From a checkpoint of a small transformer trained on Wikipedia.
Size: 14 layers, width 576, 9 heads of 64, MLP 2304 GELU, vocabulary 11205.
Training: a variant of Muon for these matrices, 498M tokens, 8103 steps.
Each number is 128 + 24 x the weight over the matrix's rms, rounded and kept within 0 to 255. Layers, rows and columns count from 0. Numbers have three digits each.

# layer 8 attention output (transposed), 576x576, rms 0.2, rows 145-189, columns 72-143
101127130112115098113129112120120117121132138127144079169134110134100115115110124130162130114092137127140113150125143167107116133127151144114145144146140131138140091124094098109112136156115105146116155147123126129151
072120124131145132134113159128108159130137106177136114128103108123091153101158102130150113168141094162120125119144091139099099124117133142151089147126109148133124138114125137150144146132168166148148114144110134127109
149091107122148138131125138158145155128142140125169145138156113143152122108151100098124114152107170119135124101134100122069095090123103131131148091131094160129146082106162116091109119134124123160123138128115122097103
115133082148142092141103100142122133107152117144132111156151126149163080120109115137130125148122144139117105103122101104142108174100124142143136126132132117177118145112111141125158116094102101118156132121111155117128
144141140117147153112173131175142122082114129143082115125118125119104134139151136113136130128124097135141163116145124134100127114121093142126126158102133121109163124156114104125144132153145139112099114108130122106132
107128087101129115160136154127109147101137148145107109112110143169126111180080129121095122087134129085124127154154125109149121118138149178175155140114106138091127134145143109099128129131136162196141115088119169130122
124126087130166115131151134152145096139104139107135154142123160143126135137171115112158108144098154109097147116110147135141120083110135151099150122124144142107108127134099150122131094173124123120115123109107121100150
111138124145103149084124104123137143120127136144135147112111081124151130134113110108109155129130138134164145118140155142131144121158149129168121107119118127116115114119102105122165103148133122154120118155186114104112
116153119126118158157103072101153118132097151097108131170132168115130138092102101101144089097160148117166130139098177120127154113158141150095124135120147119153099160144107143146119129114136091120106163126169133093115
137122155124124110113119122115152119117078108114142127157155114119144147106147102139106154135145146095140118141132113156125111098134113159093111114113114115123119150133082128118118126109150131134130131138121076103122
133143136150142126160114130122142133119134155134141110143080161097137123091143095145160105120119130121122141114099148115119111137125123106088142150109100146102148143169087123114136110139168137120152158125174131129082
126120105114116117137137135094141123124136102109101114122133178116114115144140118155113123142098158128132136139089161102136110175138142080107145154142144110135111129154110075131115126119121161116126104110128158131116
118126122183160114135104142076144148147117144109134149137095177081140136127081114123092107126112083143079089128133144143122139151151140111136120108138130127098094114132106114121134121134133119148121103113149139125119
108147134148143156204132140144153138100125112126144109126117088143110124113115132142078173152138154122129123107130183097117089153082109127113148136122135131143124124107160116121142128171103132157096128149130117130132
118132137133121120121103123141132141141133134158159120130107114115164144127117108135129150122138125127154096098133168130132160117084119140142099141145110109160154146125100153138144154127114110143170140136126117102110
144123108144124116103128130141132134124114138131126126147170131094149104126137132133100123127133126102142132123121121109136122140140158129112145141128137107129123121134124126119132103150131113171116140151131111141149
154133176111139130172130077161115119094107150112099108071160148119158108079083115138132119127118139160116143115162100109172140146132152132152116177143120166147158117113128168117124149160117128123121175088134136158128
141117112137130141111141153085169100157104129139120123130136167119139140156135120106107191096108117137122118154130108148185138128124105162121087118122144106116090135160117155130125118156091144163101134095119156136095
129109104102095146126165142137123099167159112149141100119143116128098118135143126156133123141152143118110143139148118139114171138123167129103109106093127135108151117099114150137145128132134123138098115147138111116098
114115116100137163175125158111124150141124122125150107114143168143086131125148110195165120135149142120146137125103129133123136122133155160176118128114151180130133136129125158140092122129112109109109111116116162154109
100117153137110126118143128140139108100134125123151117092144128155106142177120130102138104111099139141103120100128114108123139147101113151135150163124119120149143124115149113139136124146146117098142106160108100088147
179138157136120085167112128119112153123108171111097112142100121144127153128172129141075130102104128153149131142155121134128071144155112132137136091149132116135136094112124121110146153148143158128113110154143113118116
136141167098134087075149078112122130121146118100108100142121165128108078134183111124175161121148094119121144118121159133112134100093144151154128153120127134135146147141075144144141121135148132135158118156150142145134
098178159148146110147103135123118129136155165146144104118114130122127127139134104144122105104128103090158129126103144114133129101105132078148129127124131130133097131122157115097166122139114066152131176141144114122139
158129170161164129149105135101124126126136118158150124119130172141124151113134144166116128130067146181125154087101105159105108167137097105117132151146152106087152143155130101098148106147108117175089144173080140125139
129154125164079125165133163106106135126150099137106145166129113150135140098117120140110143085132164150149134133122104093093120148158140136128147111100101116138115141116092122122135128144136111106138160125107133092098
122157125166106121146115136139193126117159145105105103132143162091124152169121100148126157114161096136126117169170128157141127089129151131144148133117134104160178116144156134187132108134119150160135133131127110121156
088152118110162116138135113129148126151108119085134098155130163105111125114120161140136116101129124125090110131135141153128142123131114095108112125148111091144089102113113091122110148125107117126126113126117114125120
107153156116158150122128126132125120108137134114140114166155141113096137152152107184130140142112131123142118113142121100092156172136154118161097121148101109132155104152159138155092119166095107141093129117139125097126
152124153104124144064075105112132105108124103142134141110139139093145114113120130126130148117116125083103122138108125140159100089137143135123156117143124098101134154125125142143095139136069114111118139102155147104088
154139083134131166185110148130147137143145137137121154100127152181089139089090104081147126139132092097163133125169138122134103132138109100125121142112151148131116120126140141148124149134135109108112075107087106136123
115169156149118099104163108133091118127118113127100123152119088120071154101151140149102095113120127068145169144113116147096137143118122126111104088121128155099126135147110147156124169111126130103120116099134158116130
126113137139169140122144140093054131122102133137122132169103124147079157125099117141114119111084136128154140155131168144132115107138112145148129129115141098126134158131121107139124117119152122140156161107127101125140
143162120126086117126120142099127111105123143153177125123129125129115140131140143137191098127131130141128126115121148100112138111126146172112148087117126157114144126090106117147136125179089115118127158120131113119148
140123140135146095148149154115111098131135107168129098110136120119140128148145111090101127127177110124139127119136124105116125181120142130139124121122140130176144102155122090112128136134147117133131118116115142148121
130114104138105126109159113141133097159144130142103148051126116125132154115095077137123085123161135112146126114139155144141135136143140139085140153125105127181129131126091103143098109093152155153132113151126102109105
125089140167143138085121136135119106129105134120099167132109131138104125140120114111141128138130157136094129130143100132129120155129138124119108094130109079137138110096133135145101111110180134146122147129113122126107
111115091115144112181124133143110137136096119122094149150094131104123142097163146115140127095120137151136086119124155131136135149125123134157111129110131148139147136139130134131132115114124145115157109115132161127112
179170141150139145114117098126117159104152130123123147165133116115105103104158129119127151130152147145100113108132126123103133128146114134097127173153172112142154119131114112132123130126130111108090134111118145136137
138177118140132136176101119136096098101157119096110144113098185123115104159130129118150127174108123114108165155122122142129118099124116146128118149120107139143098142143126119150077148145117101159152114129129126129094
141117127140121126187115150124159171124134123139124127119126144105137116147143142124101148151153089115157137137141120105115110145132153125116120125121097130119059153115139130119127093119151157102123135126112111134181
108126132141096081188100144137129107155144122085099127160141147138145134140094103122134165116152112078119158094096073109121096118192145125150131103109153146132123119162095156105125129137134125108103122129137162176087
110139106119134138034123129127121139157126114150145145131125117130131108095125083120148125113091133171102119153148119117132140143124136119106138124153137146111136130130123106106145111135159143147118139119133123118108
136129113130093109097118165127113130133152147129131100122118131166111125109093130150126148131114146159109170097121114149136134131130119141129105078130095083122136157134127132126060169144089115125110117151108124122164
146135124114123130087110091134119140158096144117125114124127125122112136110128107131129070135112149101137164123110142122089147120150160139104146127148166116167150134126129118122150116125111107123124124092163161130139
# layer 8 attention value, 576x576, rms 0.056, rows 146-190, columns 72-143
162139120172078122097141098137074133119125118184099135136101157112112107123121162109127121122115078118123098149102150113155114110125084127131111126099124126132088156158150127125122129125153115124115091116114097153122
092125090084119124174122156117110124153116104099125151129117161081093105161116186126145117126077098120124157113152152148164144167102120110095153149112148127117150143130126138140140143111125111110133141171141183109119
150150143101105158152182151132137175121136116120147120120119113109135113107122125106089141133121088153120156102172118136123111137120109135144090138126081115153137132143128135120117127130131139141087156175092120125160
124144101142100096164125178134135118138129157151120140098101106140134123106120131117100146172119145142124112121114107121132106143157151108130147126130135140143101172132118117135150165113111154123144116126160130173154
148100113160110146147150091139155149147177129132119146134126088131145110125176129111121131121168098156124102163180120150130189137154125104125105110149129105145085118146136131129124137099103139095102140122102126123149
123126168095110144115104131103070158087147159124119145112118165095144123115118126148167122126133121135124167141117112114153150122116110157116142145150136145115152123117104145116091107137122118152133097127113095128148
128142133089153117157116110117130142134125181113077119110142089127118154139124121136136125100152117137097128091114142144119124126100131092127096134158149121145166108145140104129130117160128160097116138100121138130114
133169112137148139156129126078138157146113113168099131110151093140131074099136151086134107124149105122111109140127128127115081136113139141169119132125104131110144155119116115126159120144146113136113139118152154133126
137128162138123136130112142150105133137128138133152159099110174108127121136125148155140149136120123157104117099121125108153070147122144153138102123118105172152160112116141133116151108142107147103126119102095122100124
120120112131139145123087141153112152136147113093108130176112138161065140152107146111109178126132126160139128126162120165150163150135112136172101140159101101160109167129116145108116117103131120132137119130140124111125
112125132117111132110128130143115158125105093106130125145095120120135084182113124108126129137170135117137155143126080107179107115114089121103147152169122168144108143098139140152120106138142099123120183138152162102124
122133123182109127112156160171142148136067138125130111116119146151130122136128109144161129094164140136122125140188123131171146109145109092107123140097166146147094120164135138115122103137127116092159148110129127120136
130127111122099101087097096125101145115137158145132125140137155162148119112075137157153130150133110126127114166111156121144156078146137125118123128150109145113153144144139123162093149102123145098126119143138154087105
194169112122107162143110113135066121109137122120059152134105112129147085164147147124141126110123187172115089130155174111091088146154107127131091085112104143120105110119148095105137127149125097135109165144153130160110
129091139110115097141127125100098118135110136121122149120125140133109100109158139122134144174147122138092126123138111142130155177104115134154123125127100144154096110155112147107130116140129126096167159111147142134144
104117168153124121107154147105100134151105083101092137130112092151132149093153156084123152126135115121105095118108119114131071091135122126087113144110133129094130139132076081125093159131103103097129128147077152116140
156125112111086096130107152152139172114121116123125154155134084124150128120171115116137105117108099109139149136111161161106133124151156146136162107147084137111137158168156137154119093085116129093141172133132126100158
088081135104148134069117113104126145132116108124091148126155165118123128132126137124123123132105158138108151173135133142133120108110124078161128139157118082162160141091108137126102113102147178141147157121138154124099
102142156154155125111115119114163113117134136119141115144187134133120126141135137109139119076134162126129132162179102168142106103124124138099106116105169123091096129078107124122116133127129138144143118145141125086161
155139130086109107083134118158112149119125107143114110124148128150150117090093089129131151107134134140109137095090125144102117135135117109081097110124121104140145137132119131145129148143111136103101092142157111195114
143161098129137134176094123116120125093157114143159131135135113123127133147107079139132090106110136105110145138112134141099130149145121140135159145156123174121153128138104080097116132149133118116130152111114118121109
119143116141126168164121102153138141096135092162120107097150118143116147114103124139133145153097132115112106143130087118090166137142100125121133173139142125116092165105143139147141144158102084120102090125144083108132
121118134127125159125150118128114140122128109146137135141132124112138112161153142117114157178132126135113128130109138116134146142159094133129100135121140143110109146112117098138114150125149123119128115116126142115147
105101097130144119135130122115104133119118119101105128093090109168137134171155161101153105091129158136117140148132135118120144131120137177151143170129150116152124112151119142107136141116118111097151114125141139099090
136128141101118141120137109136138140164110123189148137108163130134104100132099121089139110143138100170068107120171146117119144119129130119103114127129132162113123171131134134105152151122157125118084112097147097174122
156121130133094130153082093136087150140136133118146108136107141130137102064131122110116107116136126091144102129130111146120100157104136109131105105100117082151111142116134135142154150090069109140121141112159142130149
180085126159095110132128126126149163134154169172133125107135123128120156101125098100142119184118131107115146115201132140167136124121147116136179144095129130112136098099131154107151080094126117102160139143131101115160
158099112152157111130139134116113126116164144095134148104127116132158133130138146117121117132141140121130160077151118156110134108134133121117137152149126151134156129101135146113107154145119098141165112122103113163144
119121137125127124145148091141103161119122138104122113108132078126156118122147127119086195133116110105148180166119102121079120175124121119102152136150161108141126081164125132132147085110150144131139122109106108163121
109134123144100114106148146119103108130098152103108133146121122140142131118138122137127103131104130161097120152094153109155144159106112134135101111111120155128140101127122104145149124133118152158153150196130160120170
111115131118150120140110164133174121099108101120148148090076120119118146119115115101135173116149103165130103089135127092155132099142139128144131132104142153111147104113120141073149124137118121112147132156134122147103
123139115123107108136122095144155118138173117094128137142118074119146141142143146128130154129179078101065139146119118118123120159102131091140141121141177123162126104151112141133077115128110136116093137107152137137146
175090167130148115091122094139105144103124113133085111148068162151117083080114133146143145099073125105117135143111136107110145099101151106130127117182138120107125139127136095159070101109142172181127120124131117130152
117137133140101143127124085106129137135159125088154122169066132124141115087116120174134127134152126115123128135138130160105127154168107136116122120138093102080079115119120151134115130149127186173127116120151122139126
133095122146129130110127165122129149131125111111107112182110122130133101153136092141146154148108101163090126109122122102110118139136147131126129114146124123152157101115144145150107116130134101123148169132150168126115
119118122082152137120137129129129144078148125096128135092124114093143128142122083128102165122077129098159147151168115151129138166117124129108147127156139138108163143140138137136073080118087114108109117155136115129133
130121133142118126141133144122115106123100138129161117129122112145129104118123137141135112129119158111116131121095139127123113116157158117091134116138154137127132146126142137110088145097131124148122141099093129115161
137075119104139161099150131110126141152111159114106125096129157124155093146155148138163141124115109119118129089114132115120130102147134150106078117091126133126077134112123130134145146132163146169141154141119142105114
123092095127129139109130096148132172148072101137130156117139164141113125141149142145150139061121155094124113169162146127126152172140118117168078119166157114120095145131121106129132111140134101142095145092119102139161
134154129125121115115153143160100165140102088157121129132112141133106151109094146135159147101143129102115121114139129127100112091136109136128151111097152141116124129105158099137155149113111100119170114171088110074100
116106142104146145157108120108118134100135175121122123150142128096099125117109144124119154138145168126125125158150127123122147096113130123092141115149140148140140126129128109098093100100125151101160138088160119177134
138138133132113125150142105115133123160131095126123094121147155111144136105100138119126135118070136113146107162155158151102129130088119124130140125104113115139101136073133156147098108141075153139148138137119100118103
112155103166149152134143110100146106139108121149104122125079122171103145101118133137124145131151155149153104142142173121098131135124161112103099133116118135120145104131111144134141132136149131085174150125122150145103
147095122136132110124119152106096154114136146088164161147120121114107111136162113105094140121130097142113108134123082106152175164119092141131130141111081123131133117133117133132135126092114122128111138119140112162176
076131105130130127125132127086113100132109120056171110105139091142141127100132128136103080114143129118116111160125086123120132144133131109158087134133144105120144127135177108142130118094131127155148158096140116140093